Part of a small language model's weights: 14 heads of 64, a variant of Muon for these matrices.
Each number is 128 + 24 x the weight over its row's rms, rounded and kept within 0 to 255. Layers, rows and columns count from 0. Numbers have three digits each. The size before them is the row's rms in percent of the matrix's.

# layer 3 MLP up, 3584x896, rms 0.0253, rows 3265-3386, columns 560-615
101:135137118128145119110100136154145095134143084142129168133094124135115141133153173142141131146094134090138159077149168126147096111114100124111117117134125111133140119150
099:155108136141113167149130156161124121119164123127087122142156132104149109122142123148133122148119132084127130119136154113127122196101056133141118082124162167138109113124
101:134119129094123139153120142156114134128115138141131151083144109113111087154150092099092136087118116144115096125120164135090122156127128114170156145101118116142153174106
103:094112116143112156099131128119158144132176122166124127122131171140117101114144175094114155145151137175127117089097125169108127117128122102131089101105118166126123114098
095:091059117131141118124102082117123126138118112123145160143164151103142150123127152106118143162111125090162102110156120142147148127162140151104151098133159105096170114158
096:108131095159156108105127089089102145142135169132100125093154103115127134149107115139115101131083137103123123109100165130105110137136097157132143122125136133120136131162
096:123116138118131119106097131130172146180116143161143119163138152115135117102155147100140123109170153095129137134130111128119122136128102100090135139098104112136123175140
097:106152162115137114167147132109168163142110122160106118111102115143120159166122112161140138116151155131094150150151095139119112103157130127134122143125117154091128093133
095:142147137110167127119114101164174153119111141127102130116124141112121105109164093163101109131142165118117117170121158159148154150122121135122133136132133110131139158080
095:101108152095139122082175130133181156159094134102170116137103141109178159104106172119098167120124143117130110107155161088117134141191132116213076088115162140164153170174
088:100124110134102158121087133143158124120164147131109130142121115121175140085141116150124125092141142124160145138129151134148120172221158109169128104161143113100128132135
103:136124136151161190136097124137114099141137110128149149144146139120112150128136128146153095156142154113149127095149132132154127122113139139107162108118101111149106073112
098:150123106121201162145065119109109116135108145112135122119133130118119192149132147134119146186110132140129128110153130117107157136154162060107099117142113152091108139113
093:141112112097109145182124099099108127159162123128118132108124097141125145131135156123152127135104192165135148084178100091131093140117119150102147144113154148125115064121
091:148080100094139176146087078153124124097126147151163094158110107125134138195149126123109168129147125132129118142129131117141133121110086112129147040125132111123104126132
098:152156125132127126160160109158084151121127133132088124123152125136133093165129123142129143112084112116137091138141138131146151102100115143127129129120091142159161135116
099:147133176114162098129146149148123139179115126164137127137149143100110101103098149093123152081155148165102167147085153133088123122124163140117145105131117137131122096147
102:157127161113140126174114136127140137113138116111112166128116084122140126106148154166118127104142132120132137158136122120116111133134127134103161123133095126174115138084
094:140146160106111156073099143129093153131161158136142114152167133154131114111100133142129087143100124104160139154143131183081084102112106139152134124144077134116167099166
114:129101151122073110117131114146123146105116151126130119190122098104112137150126126116064107114187143116132137089182161107133113138126114100130154134126153107141148124103
100:109129127140075109146109103141164101157142108130125095108100116121110116097134163100132105112119116157152182110121106119091118154158144178110165157131141126126086132155
106:134111145125145128118162124195125120121148153130101073128107137168085144148070141100150162120104114114128078096120084127165132182099123119087104111128124137092061152122
108:119100135114117106118115122080129168154133135157106161137155118157099102096145123103126074133075128101116115104136107146057135147127168129134118125139111149140118134130
100:117138120101161107154164130147100128132157124102158173098068090136158101132123128122091086081131102132123131134140181131089134124139141140184110132156118111075117096116
105:150124151138120144144162168159136096122152125099132136092089133097118163090108136115119107156132163106131072135142112145102113150176171123144143109114141109114179102123
101:173134140143152132104103112170136105109126092142149121164111145106159144142102115075128111125145082106140111124138144131182141084117146149142160113138067116195164140140
098:138081141086131106100135092133140141089149134099123125136130116114089090116123142136119112140137126143105135126119098116124110109070112177133122160124139134126156078115
100:116168090153128140163112143115110111091133152118115091123076144092080116140162159155157121115160125136119129118154157140128133121070166170133157103150126127104084105118
106:120116144118135119130098142119066140117150127124120155153133160118131116094145148126128132155149112128088150146142161110165142109168099138135125146145134120069078147136
096:155143108152100123154116054073119143089132138144124150139142125099143208152148127125134130119124124105140081140149114153132142175149087114119115173119125158152134091138
102:106123149103120126098202124129108194166122166123159121127136100138147182097121153167174137164122103122119179137151118105149089140109098117118127167144157137113081121146
106:123123147134135148097132139158143132155111103160139123141120132112152161117141161156185118144126128095094093116105156118111101146114100096095191130130076079092121143123
093:110145133160111109102156141141135150168127100111166137118137151148127103098139191141086143161158109113118145124123157116119151073150133089094111144134165115142125119135
106:098099148137123113112132143114104129129114132091080156126135125150131123148120135110095127137068155110110123173110127074109122148149150137117155142106139151162124135139
103:115125130102114098140106086135119149124145136086148081125184112144113148130091115179101080116152136142092130090122152130113133148133110107145082133134147113136173109122
097:161171143155158143119117115080115123127171101091117114120127114126113132128130170122143153147162104116116096149117131139095179115116099154067112086135174138093074108172
094:116127091127147112126127119132140135148160126113123122138179164102155122118075130121115137075109125171046132104135116077134160129090171131096127151084173154090091110131
093:135122102129110136102160152151102122111116116112124132195144118089133143115114103140129150132134144131160127156098110162114113124134099099160132092135139122080110124151
096:173104155160130115095100119138140117165145098158179086091116099140123171166127155104132134135112138153158100133114136147150130128123117097067143144144146101122122152105
103:107125068148127152134152170119095137161130127151145133139140079078143155150136140098087113102177149114128117134131148116137130168152147101167106153115132112151084119107
102:120125147121146149173142110111133196041124121123098163143139135120096165142104088126124105146160156123138096102168129181120174154179147114114100148173101141111155109153
104:123136082139116105096136092090119121147133076148093159113161120141125128188106151145118069140186116150164131148149096132148145130176098099128105120125145129108126128112
098:109128131146131088137131110114134105105164102115123155138103175109145082169098126149146152099136093134092140142106105161114128207154101128127136132150116122104177135136
098:107099086091133171102156117143166126147172124155096110132183079136090144137110126099099128148078145096162136153097086151122174077102142113122102164118182137170072140128
101:166093068129199132125169134119111116128126108099142175133100131139107075197182103125145146104130102136176095159121122106067132158127137149146120169092142111113143128128
089:133093095112145123129144113174121133098106094166214139130116139143150134134144124158095101125093080087107106151126141097158149089121109143127135147147141099159168152142
098:111145119115117110120130100118126138129098132129128136126093123141101154156172121163125160145064164116133120120118120127123145162108092126141136121152138122154142120075
102:153093135125112179095166135160071097128132141132193125114130099119125104120103162114092111147136125121131108123134120112165231142115103137130145115148126117113103124123
104:127149122114161127123109137165106124139140110118165119113111167102145160100144112134064140128169130103079136090081141133158143116141099169106125136124132121114167148138
108:124158160131086129156154137119100146108155146111154173120131116149163096145153117108124121125157184110106101107114164142111106127118122146128131132098134105125133167158
107:113143122107145119134135088134156171145120142149128165110205121156105149125111149083117132143105086121113067137132173141117133136108118188147149091156094079119140122098
097:146152158125145148143128132086148074136149149129089172139127130085142109108099184088088120113147129144122069120136162130128155123110093141112120113133137165162179152143
106:097182141138112135109123127128164112108141134131113116105104115137137173105131118169124120159156122095082095125118167133110133153168061104137133130150120126100151122131
105:125129132078140088117099131113117091138128141135134078074119115123148103115114169115136123145148120100140145127136142131119148139161143149126145077121110128112134125140
101:141091115146177142140178139120098129132130102116174123115115151093094087103110147140133160090152150168122146096105108128177127143117142150182129092126096104151109120147
097:179159103121150080129108087096144125229119137094097146127139093148146156157136126095132149116098132114141134126128119144076135112119112113097135132145142142105117148098
098:131063152080139136105140137140144122119138176144109159123116132156124135155119113103129159112119126094119144081092099106145062136146160143114136146130126128122110176120
098:214120111134147118110159144111161096146157082144139068106100126176131092141134118133137120096104142097119149093145092072107128105137161138109113148134087118157134112108
101:139138061159108121123159122143109134129163119144148119141123159173134124145082150153120145137112169116151145123172109119103126138136090094180084132150170138117148152102
108:183124140144162152206128135151135116171148126152121073125124115144156147100163140105168121112148138127131124104135109091134113106128141101134129157158140182155160106117
100:138162119122130137127144107131118086136156124097189095146102131137159107095121069122125103141113129119140152158169135095129161128092094127099131112128147118158135140155
093:140092141147134122077117093105112149157139096112175128183108147129071130087122110083171143137157138124082092112141126096120110110098130177152122099154104102112125130116
107:156108154117141127125128122115102124115098110161117128091136127080119159107142123120112146142130139098116140076151095152151162130137115143134138079113156132146121128158
109:092170115123146177117150156130137162106129146106113092144154132117106159111154126092138160109152102142113128111101104120127114187127146134148097141128148124139127142174
109:116172109140150146147106086116093105139123073133085132148155113131078103144161126158132120127159124154169116136104159121078120108116126097142143158161106131131137132112
101:138167138145122130127090126106087154100116127150118140130132124135139126133122181141111131145137120159090150133123196108133116154114135149129164119106148143105099127141
104:108152122130106121108144159093147134096140121140113104132099128114092157108115119158107129083165126141136136115116144106105139097124134138134133085123122116146128105102
104:119111158116123151111118106148104123132140152113170107124056099156130106118124173152160128107151134148140149108157083077127102111139129121128057090141105141110135126126
099:121077104082106080136131133129107132075181119102114121132152127140151084148161150067137143169119138137114142083146102172121146055157156087128153134112127086128098123145
103:128109126138144112124107128155134142175105161101144115079112104129111115144135133141119095130119116110106104137124137112132116168131149145116100161162179079133173092110
103:100162132121185119166129136150153155168106129113136156123114149132099124120106108166138116105120118108146142126133156159123077133128109123132147090154111090131121171135
098:122128143139119127109121142126097118153127118106106135159118121138156139119136109123168118154118132102118119113110130159099112120104149157138118056132119125158139140152
089:135107152109133120149105138130129102148139140134097104099139134131076147155141155134139121087088156147116140112145123095104145143128135089120129104146174147127157154134
104:127094115129097103149161121112156091132154121058188118149101160121108145205147125126161112167154158142142114094069153162145126130118123153137141120111129107160137156152
095:155134094155152167142139140117119148154145084106161107095106107136132129108142092149141164139109165115106145123115133138155110119131095097147162146107160105102108139136
106:100143174125126118133122138107120139179113124140126113094144177167151141097131104150079107132107092112124125187108168151109147128123102121116154110145149104089116148115
103:094132090139152142120156117118120135097086124117144091116135132138138087144115101080113123121128147123128107138095162140140107167115095122172122101088147113095120113102
105:196134088102161126154149118159125118138118140122124170108098121186135146137097143105119129152153110139070120135186144136094157124122133111144113139155126146165144139115
118:090109135121123128141172124155113079136093139122083165121134115151126171153157161090123131111126123111144104119154141124155158120134140120143093081155069126146130087130
097:132111126097170097167109157108131160168139123097134130107123160144130140140093166151149158109116092074129149123141160141164119142152155108152142142131158111143130152131
096:132102131110158088190093124148118129156143129164142145130093128114142121152167160154127092096131131142091113148092090111070142122073146101141145130172165157142149112121
094:113153089114147172160139149101130130192087075125107149119061087110135158123141098146146064114144174109136137128119148119110124146126083068108144092158103151101137078143
102:139101113159174145087151129103125132140127123127105094111159106140124139092149132117104107151133119111143183113115117200093119122130100097149110164099154120162125109133
105:089109143105125126146148111161128156109113157101119096141155111139102087149148164103125113118134134113136113090114151102104165176110150142118122115100090140135130140102
104:142123089112111144064098099125104157131109112144151116149085131131128111089129131144105095125159113163168136136096163111181171141135121160133123115168135133135145165152
105:110110130100109104182127132130140131095084127123104132086100114150125088120113117151151135160139108140138137105128151131123132124138157132092112163120134111137099100137
096:129130110151102131136122145112119108116120126190147130100116165133075133092152149100090137144091098134163137133099166093094074104127115142159122111167074151118129113121
102:104138153115119104104131104152125104125110139188114093154128156126149145194123086154135121118131100126158123117109073160151142122137118126125154129124099124103103131162
098:122127107126122148105133087122090146105090100120119128107103121127152140119110151143132101117138130129149142090127099085095178159108139104140164106106112149105133105110
100:136177143122139112142161123172129135135121168134117114168146141147138141102121091075139100143123093117129129121110130150128154182097133081170134122128144151114154156169
098:135133115103103150149180143154154149113120144138098129134175103143129164150153117138141133158105120101134121129078155140134104162077084127120134124128120181139095115116
096:131101119134122108119074174097088133135143111136170145145139142147139143093128143156106110140147104134119147155145149128165119124135131131130126129124131140084138159112
093:164107138124133105113119133098108128120122101113153135084075094091093158114144163105160139151147125108120080129144142115136103134137142094129161105134152106157144129090
096:124123097133136080100145133123115113162140157127132135091139141114096189118088081124135107117099105123138117127101132126117113151106095111165107124135110123187113136126
092:090113160165150123086142175136115127105093129094122138116169114133136158123104143186074157135093136056141131137120144107114130123080093129135116147145154156119140145177
090:124147129118161132104230143165135134129100093154135149151091109145139152083137119156129102082144127120133153178145113138164148144126118122143103141117147118148129126152
095:144054070108081136138097138137144090129162130125121091104148130113122131166101117125073138171117090111175123140122103123090135145108145147107078134130095094127107100125
093:105111135134120182162136089152109141138135145155129111150161148136123129144090126139132143100129106123102086139141182126127123091180131146086157139168131122130154140108
103:089107127107162126096086119157108130139129073108121137131144146147138172142147115139167086125086139093116110121108127127106144112106139140105101129125115134151107119184
100:075118132148149084168178082148089128137160141110115155142127161147109114109149108105114129146148173126167137109128123132141109122093096138137107129113139104078134131107
104:138127113178150124115099090135149114093128106108117129108107126114095170127141152082115130142121145137137108144131142150133109130137135139058136135129168143147102129095
111:104176107153151156193102109136122194101128151111121118112132115142133121184118167155120095124136103153117128133092139161124137107182100128114107113121106141158155093120
099:076134119117103126133144113103101121132143142137119122149165067106079149096132135108166107122140131102125128154149153167137139131087136138152110123127120149151118147135
095:101127108146145121113111139145111099104108160113122139103159144145164101151136112120090109121137139142121121113166148159142089130111119101145171101167088113144153134122
096:125071113143122166137191148107111173103149089123146127140125145170077113146107164118150098140099096134101140119160115120100097134110111139084092148156107077129102144142
100:124104116125160141128090099146104105170147138153122104149153167080110122114122142094091114138133140117123115117112124132132133084064118167129102127157109148136157183128
104:083138102130160124104114100099137147135096149107125128177170145125136106138112136131137180157092130106078124135172112147150181142114121145117149140126123175110111126132
097:125119117135112141098126120091162130172110145098114093165133116127136156161156074093100165141080155160156127096125173083171124130176079132130090139146141140115143140100
083:144142163146171148108134132117146129139104132100149151120080168125117118107117103110151153159113109073148121125135114138108113082177117126102141106103131125126122139178
097:159181169163135146134130130159131162118141139132147115127122136148116147109104146158124130147168147122123121129133148148115101137077118160123163151156175137118143172165
091:092138122149120158170119135116102149161102100139109116145146124143119147169136122139128120119138139168138128146147131124130154095087157096147143108164089137117147126146
108:090111177132129160137125133142121138140095106147131132121109113084181163100142076162127116164145104085105143129145165124135136107120117158115147156165114163172114127128
104:107117108174143140109154159143157127150158144158104136103153149082152136121140122120136146161144140131108116098124132102123129138107128123137135133096103166123086137124
100:102141103153128111108178152109121148142151141127132108115113158102116129130163129133124114157145130095144132103110155126151105136071163090147160138158132109155108141124
102:111146107167080083107099116107121116156135173160134102105135097118119088133119133151132155100129084131129123147093139115069135112123099129169156127143149151134138092140
098:120170187088094130111110152132116090145120124142121133115138111154118102102108099150161129141128117155142135159141089137164117110052088129123147165187126152124128141137
098:125070140148079143157065146108121161105146152135097159124084081118097139119171124157126098080136121130180110115118124142140201136150134105174127153121127135130075123108
103:162136131142126091092104099091123111124122130144137090124136112105144140181136171137115122109119138095130110129103120067156096164099121096149146121118103132063154128192
104:173105118146146106178119132133139148106113096106113132130135127108131176084125143098139107137120115105088085083227106101121172166149157129120134089113145112104153074098
098:147090159083126100148116134078122138176146141133129144136154117136115147124119112139128091132131146109142125085086142139081133122136125080166101120158186139158127124122
096:097115151130147130160149091075151134119126124106153109126135116125121109120121130134132121131164160179160123114145130117161124114151133186114179118095133097171125130155
096:125098094096097146132148112095156167102145103148096137113102130131137125111141118111127135091123102140114130160141159113124177169158149132155129133128070126137146137116
# layer 3 MLP down (transposed), 3584x896, rms 0.029, rows 3265-3386, columns 560-615
099:149156173165139159144127185125142116156131144132155117140137140138092132100113150133157133122111126149090083130130145087172124126149144133103154144126137133111141172115
107:120085177104141110128096151106096145109069144098059142139107168103120162186148136132149124129124111124150132141125153115160089093126097148092146106117169112123095170113
108:113104179104138145077116167144152105132143090138117143161160177135131141079085171131142130105168144132135154155165147137110112137139161145110109116109127157112118132093
101:098177113131171136101122128143094177097106141122124073093142101117121127139127133152112153133104088124142102118125110155163141120125174169163143112121117112114158137155
092:173152086152145149138141149099103123136155090165110091127103139111123132127120120142156101111151144163122067131168174152108127143113117084133107131109134136116053139142
094:130122128089165127101162142114109137120137125106133133094145139104158098137187108083129165108129124113144148168153122145147142097123119131106123134111114145128165135095
095:166100159158166142117152071126101125162131082083200126130113170092079169079121135131166156136114099134116115117139125147155102121123122181130160160135140093159111115121
096:139103146125187106113166140155142116133157134117105118135124156106158090106091125157135108156105091128153135129115125123154154137108102122095139098124129119153163174161
100:106142095126158182103128118117061089163094109156087217120116136168136134135134162126096132140126127154157138124141089140142179087130130125153111169150121105144102164103
096:111105098135123124161149136133131131135112093130106146131107115129143166119164162121137102130124121136072118127190116122152157056074117101148116151112129138134134091092
093:146165138141157129153130134126105102149111148140090146115090123098111081152116167141119085150140168112113125173114108164131108134092113114110126125112112161115189089108
099:134148166151153111092140135132187132130113153154157120132137135146107128098050121125086162162134167116152164147083135109145135160131090149097105144151133109119132183108
097:094109157103110141147143142161119103112114121134122100120106105103157140137127133108148137112168137114115167102129105179134170151143128171140105142143146118125049149110
104:147151120136142107138127127174139102124143091137093147102153119092124080100128114106129189168148158088169131119094131159097128148152102140154099111115103144077141145131
101:145130117110121085149160166136101135103125146124116097117140113191113100111166109132178164087121132143145134104153102143152116108130114105103150155115142169114107145139
099:104125122099118101129098138127094139159117146178129120119126124144149157137136190136102101156172126172126080113100065159129156166122114135141094123104170109107112163125
097:112125118088144163104123110160121125128175168147119147139138110146093212133112101100113127165121137146160139114094127118119121118150086131116105105142145130136146096111
100:098113131148128101156095137114171137123125128090149134178083116135126084140120119134082136104103183134146143115087138121171105124112109122115135130121095147135100088142
088:145169118117153151174160145126157112142124131138129146094126126144132120119119169130107105161128140152102105119127151130176157125186087150124121127125151107140110114082
102:089132142146155168162086120168128136141124136084118132104063132108136132130173109147152145092163118110138120156126095160154127125107111120142140140147115140150117108134
098:105100171114090144157142150123167123123074114138137153112108115178104127141130148109130129131136127131118157120118109151141117122117112137115136140124144168152134103123
102:149128152126160126090148155115120133125141099101110172106096116125112153124086101105111115072173133126158098101146105149110137135084150062103126166115120160102117125119
109:085126134132135142117101137144133114148131067135155148136153127151155139104149104109176162125168150102076166162071104171160151120088174127138146189137161164091120159087
106:072136151105094135115118100119137161137120140125118113130081121138159158108161093166125131115129162111150094144070136131163123104124115160120134144122139117171113102095
100:124151113143127130168182095145137102122147111110107097141116111162112157131109143172123160103137088143138105096112133127106179128119157182142125083095143118154094136189
100:097122148104103073142139171117137115093089161125072130127124125121126157112132103163104142117153132135159122115133108094162102137145097125156171127143175095108160157103
103:105093145139112124132093142058141130149152142155127096185158142112097120073100074153108156108176140128156124104160108141137131133127121132132171109117143147143123101065
096:162126177142157137105091178164104101137117154129109125123144119158157132177087117076112185103108193137128157137110127143122147105121098134150128124095070097123160099094
113:084124125139142115137127097158108151111121111116131168125124129139169132139115121099159145130154144140143155141143130131185100120174127132067082136134147081095136141129
108:125081123115196134122107132086132073154127119132100095111142095138133105118139165104144148094100101128169104152099133167094115103137153139076119125116166130130143138143
100:120141167154132163126127135174126098109131135100119122161132128089118154112114120106073051103115105119117126189128128132108107149113112104146099144168096120128106169145
107:134098098116118104137135105106183133159124104125115140134104099135122113131122130110132124160162161122096113116109092144146082125168102128142155110117159104102105127140
080:126100136117117145127113143117111120106176114122113109103151104105147136113075082110104168155087098109129163155088080139124163139113149135106159164108135099155196146149
101:113110100161153140120146120116115124138177134128156125168147147149107120103167142105173100104146114132125111102124131079102099109126102157119122063101127111147156141122
112:153145162108100111166079128145120098100131132171143124099148102157162131098133138137117137113109180131132110112078110124141136153122143135103144114121136122091112119101
098:096103108122103135130117076160079126151119127153120138098152157115147104093133089129115133124116159135161134127148125139128098103108154119159114149098115150127113145157
097:118084139167113085175125119061105109129137134168135135116168084145133114129142103106112121125129131110143106115143116171120148166123147111145157123134087135094140096124
104:145119119129159120062048149098137142139178177181108173048123097131158102114150105100104190117124125161161073112140171101158143108120148084152170150110162153113101123118
105:106141134144185127119123144126127151145162128123110117111141120116148158169097129156122122100109124094101140114116130146120108150161131121130095111148113145143065131090
104:098136126167139097153152142113124156151125160134134110116097120152111108118147174137143106114124104080150126102150098126151134100104131125125132143139177149131142188143
101:146133156149114156104152118121153167139084097147154107101155118156138152137106143122164136125168137139108108127111116142120131128092105108132187142142110127138149123131
106:122134130109176193166094098143144155137126122140098092116144124198154141138105149091127147130098132145111127124127131141115151162105134092129137135146129119133109141114
095:116102134086107133126141129143148143155119084135170112157155138142119130111124077118152110114124115115158141095151137130161148105085119124109172116123136118123136109099
089:168123112161125122145157116109110149117119124132117175142165119102111104138169139152137152107110130149136150157163152112133116116133123115097090126102130168144122109129
136:072145177125100128150067149135133146121130131163119083121161147143157150083081157146109121126109148142079158087146124158174108126115123114104158111150130150146095106133
095:095132208147106132161143128101155160169136160100111101114160097159124107139138107144177165113125155155143121115104127167101139160132154162092165127128156163091146162135
097:137124157169098091122151156162166136101116078141151108108122145151107134122144121149106163121150143106141120141137173103124139149143148141163117127112126140129111192134
107:110116134149167127140114142130117150133116118106144145122133091136104143123087116134118153125134114115142158133101146089119150132139096150106105180139120111122080179111
103:165149145097137142077097126133111123127171104143085117131113126119086093108121138139141159157138125168091098110095124087123112184123132150101125118148120172103077128093
106:121166102092093076143102120122150134134159124069139203106122152125106100137104137111136142126148139119148154144180114120145148136145071110096152101112176115125131112165
105:105170147105115107144132131083155171142148097114139123138069099104139086136148115107137152155139125108105118161160114129140144137124107116102081113118144142088068134124
092:139126157120130078130118158157137121121100113138161120129123131171142134168150066118149115124136148104137144108096146129093134141140176122163109125137134111091135113081
104:112093121071095112142157145162164117186123137170074144121125139131130087156171133158103122118119091122138098103143151091164134125132139112075142095124146137136110154164
077:125102179131094138110122182172141131154154124114132108133142168112172127153081166124138105150126111117153118104143159117123162133125134134147141154138151137085118113089
098:126125150105121098142137139136093103142132114134143107154134131161165133149135104136127089143097091176161084111146143121135169164142144111127122183159112165116192100097
086:157131114120116181120119144135133095130126095141180136161117175113126143120094142150141133139167127164123119138139142129173169124148137121123119077101134128121201155120
101:147106122132117106150143161146158090078148129112123082146123115105108122116102121104139119137155148141116078108100101141148142167108148133123115141118113116085096113161
101:113144132097117169107112112134142147106111105125144144105159140146133137113163118164143149112111178181144090137122176112149099159096162105136136152151133172120121121161
107:156125157107156102127113138165125106131148081132123148173110158154133120136088110118130155158137122128115156113091113143134148138127098148073066114130158120158125132165
123:177141148131093139178114126122159114128115129081130163091128153164072107081122098116120114124112159140150123162101103108074140159121116155167105115100105158125106153150
095:120107068103158117112100157105147155145118148148153093158085120141140162153113105111130113120113123151131104147127157157121109152125094142115119098109119111116171110039
095:148125110140141123152142153171145132123131148119157106116098074115092120095186132183127149125095110158083176137152128115111125110133103101113112147128159164128153123110
105:127142121140102146137080136113071115133120093142147108103116109143122148173155107100140102116137123138124121121128110099080144150115129124105075135124097140170145107157
105:144099167122180118126146131143143146085145124131134106130118170119115129112164154127121110155152124107129113159132154106150129134131164138130100151121102129136107123145
106:126131095128113155146137154170141149119109124121099133160140110143104102147116127106114165138123163123114162106165170137096116157116146121096150137116151095158123111124
101:136115117152085150146138092096146137161144094133121103153124170099124094106128110123150127166098124116122136119135177164126107148136090150160166125156120094127109136118
078:099163116147143135130119108137125109073128122119122126108124150130175147141113100115160097148117118145141148133102111143119095114105105095127116103128113120121111113119
091:100123116143157122102173073085083182086078151141129150114150117122197100131138121135142161136116150129149145117144083136143164119129128146148103109100167097120132136162
095:109138173157144185117157154098138092118116144118102159135152142121116120128121076080109098108180122123145138106100103140130134118156126104103138114134112163126142142147
102:128092109108126133163085087109127137150081144127113143134126146155109136109104150135110125114099127151116127151119058140168118098126117098147094110125122131128007133155
104:150102161149108161118093082110134155121124109103106111095117147113139110069142137119134141166127136101119087169122164160136161129098124103143114093085089154103076100139
099:150155116108153115133124067134135139086082108149137122131147136146111122118155169086174143114105172152122136118144073120115128095141079146110097108134135113120128140146
096:134091100113144124118130113119130153098141136124152120143137132123180108123111055125140120161157117160107116115141153154149098161120132149104111082109118067094106132122
104:122144140140152129115100105172120166131135129121090146130155118146136115087081160075140101090151154123124150175110144137099126115123096139123116124129125139073098076130
092:162153134119111131116123109140134116129044146148113119155148117121139168152130118144089114139171120080147112113115161067133131120126093103122131132149114160126089079121
089:125155084125131155114134107120078146115089162108135156125159141097137124209143104107140119138127130136159176120140135066118101111111139128093107105121060154136149114143
106:118155087107110108143112101135146141116085144115132164156113157127116120121116154101124134134190112151123132096157135124146106130115126138137145129124120151135072115088
098:134149104122130142117129124105122098139117111139153097106136131135169140138116129174124159094119150087112138123100129111160138118153154114151139094114122106115135104095
117:123150106124126105103182085114132152076114144154130114102123116168110125148126161139098148124141093140160096085114145139173124119145126116111147103103081150115075156150
094:153144151114107136152094129114133141135145184135111116151105156118128118126097114110098139093127117151150099137127133086138153119143103134107126097070147102115080120125
098:140120109122089151105137083129141152117133154096104158143141096175087128142130143146152156157154134099151148098155098113128142141154112115117179127154127126140147117124
100:122101158129143109118112126169132144108170090132107148089181110150119133110104158124099117132120131065097116164124142113126155095134143134129093114149142149138112191081
101:139119154118098085135133147136120131100078156103121116080105139063155111115100131141135153087158138153177119157132096102168128157125108132136107133147148165107039135098
097:149142130119092115080113142183120121151163093146126109135138144134113186158174173107137140063130129100158128141114132139128144139098093117114138176109129135095163127119
110:159154102150119105145114112083104131151117115141163162122136106113124176103164128151127102109175106105103118131104132098132060102070125100114131112132157128138085135125
107:136114204105121128138096163150108077109153111132132155132114146147102140159128150117103140098139131139150140172139097110109116106092159141131161129134137149106136174107
100:162149178130151066129141131131092132146142123110151124109140087126095115169144108126150130123141173108139139123149094126163121120135111145111139110086165115147088096139
113:137187120134135150152147131170139129122126139082130152140140102164104109096101113131126110122134163108116064117091162087085114117122137131134115117114125095204105132131
098:153141162139140128101120145123150115088144153087158137144127114127123105139156172073086136096155165096099111129134118153116110103149123109089154123159132121138126208139
084:123121104085118116109119155078104155143083106140136162107121143169101144114141152188111138156095094116132134115140128087134119124088170131103164149109119106146177121131
098:081110152156132137115148095152123111111164166138104103113151128109120134148113136104115139085132100133093154108199160103112074131136165179124098129103132134098179150142
106:106086146129150135147139177118112116144140097129107168148127129091143156077152150074105148153122091153109151102136146184182111117114116090118125132156137096110089135132
096:131145169118122117142092126118144126124119092107135121131124109158168135160098133131165075105140159133127115136144132155131128119102109139109096092135158133116142113132
085:148131170130104101145168126115131124096118155109102146140133114118128092113135150127167158116108137148142169116162121112117174124104105115108114128136151163104105136121
092:144146112135101170188121103098159139147115138129136133097124123111151107105139104139109108128090081162115110111163088101113121141181121123160138123129106156116093095109
091:090132145091099169138123119117084109160128114117122120113137118102113140118110114133102109199099122119129084129106125107100107130107080148139138110115125122115104117139
100:098115138115150102122174079112151108102121157124150161179110138151128155117145142134127078108102136130136119127113106111164147127137154104149113137124154183115114153143
094:153096103100137141164126136112109137165112183098140127137138112112140092112134133111151129140182098171138130131144136063138145145126140107147099141114143116146074118136
108:108147110131139098100168162079137105122169116134107103111109105132131125089154153078108129139140102142122084112098163107133072143191184147142149103127162129140121127112
082:161151129117127150130144167116164077071121117153125118143136100102118136136126143135122155107116070074132134135160131110081136121110117188092145151101128114166133170113
109:120121156152139135096130108128128097128154122139138131111137164153150115108114125131103127133101117128106110151134120136144150140110145109101097154114119133137122151135
103:169117124123146140110143128172115153090113124141111137159093113126121148196077111107117124133090085166124089121136114070158131146098159080117110130132136121099124163122
097:109101088109136143126104113141140102095168121096125075096123119072157139064124130120108104148128158117177136170111106143152100124145114091125181135079073147164100151126
097:130148119116128139153111104150130153128121135145130157177119155114142117101086158107207104135129136142080119156136135142110086138100164096050119139120161144127178126125
096:105134135104099107140126107114123148163107118135122157140130156104130184139146113152121127136134145091214142119133158151142196120117148119091132168095139112147147157142
096:122162175137129118142148112133149143155088104139129129102128086160125131171122135152147111102114109106124159121114151146116139132129113130112099174139104130091133184148
105:103137112092156128068146136151120138077172061109113141121152134096152081151147115124126135161117094115112107102106154150128135150117180153201100166157121087123152122137
099:099131102154142132073141155127112075120101121135172154118150152140151075088138156135130138170122132170118099130143103142101138179097103095137100146102163108106171147120
084:097091155118124122137103152127097158144100126148106146122102125108142132099145119161119105111150118183132125111119151101104130132123130151140113121132155155099082116104
097:084088090089126121122140109133148152098126138127129155105118134074136104113122122096124125115074138172123127138122137117134150140155103075104097145151106134121043132133
100:105160122111127082088141139109160109093096170101118126136155138128095130078192139138125124109129130138100109128104150132159125158144095103098134151124118118150115113104
104:131113124175151117136140139153101141126103119157101156097133145125128113153161125105133138144158093151121147166131114133099107108118136094141127135119118121134093114106
105:104095127111106100120108124141110140138145131110117153146146095151136154123093096084171127041101167207129111145116179091150090100104112132100128133093104125109126114176
077:123067117127140148176135166109115171131094098098166115095150114110123141066116132095105139103113133114141103162089131111108121100126122156109135126109141115144169162144
106:108145110105161131129112146160161108122133127132122130134163135066137106106123090134108134113136184106089172163118128129133134140168170162122127115098155108155073142100
104:098121121143146106084140124104127119141152129143112148151150097151159144121074140134134116099119137096122103145174116121126166146142143099104080104122079152129123106116
101:148114143146140101126164119157129099118099136094137127132178100138162143142116123102093146146091143127112108117083106110122107155111125153169164137147087126132151166105
105:090143113115086170130129167109138099122141165130149085186106118198106145160110160130116154153159119142132148074133124132149138101152126150115122094155125136141147085134
109:129149135122117153110128123113140149146114156140120104134094107160150167100111147177163129119114132107110167174130133179095178096129120119152143090095107106166101107130
101:133141121157123145090123086154141117145139129137129150134138136117119144116127147104151097119143112128118143158154111097178131169105113137123139149155143141126132115132
087:100131147106100141120111134166156126137164088143133157135118161130136125146138061135085150130135099131159161155132119132134128144123107117076121117149150133139184093132
100:127136135147139103150086120145141134143153115125165081151123107109137089103100102085131092143106188173150115143165126124149133138094092158134126125113103138135100122135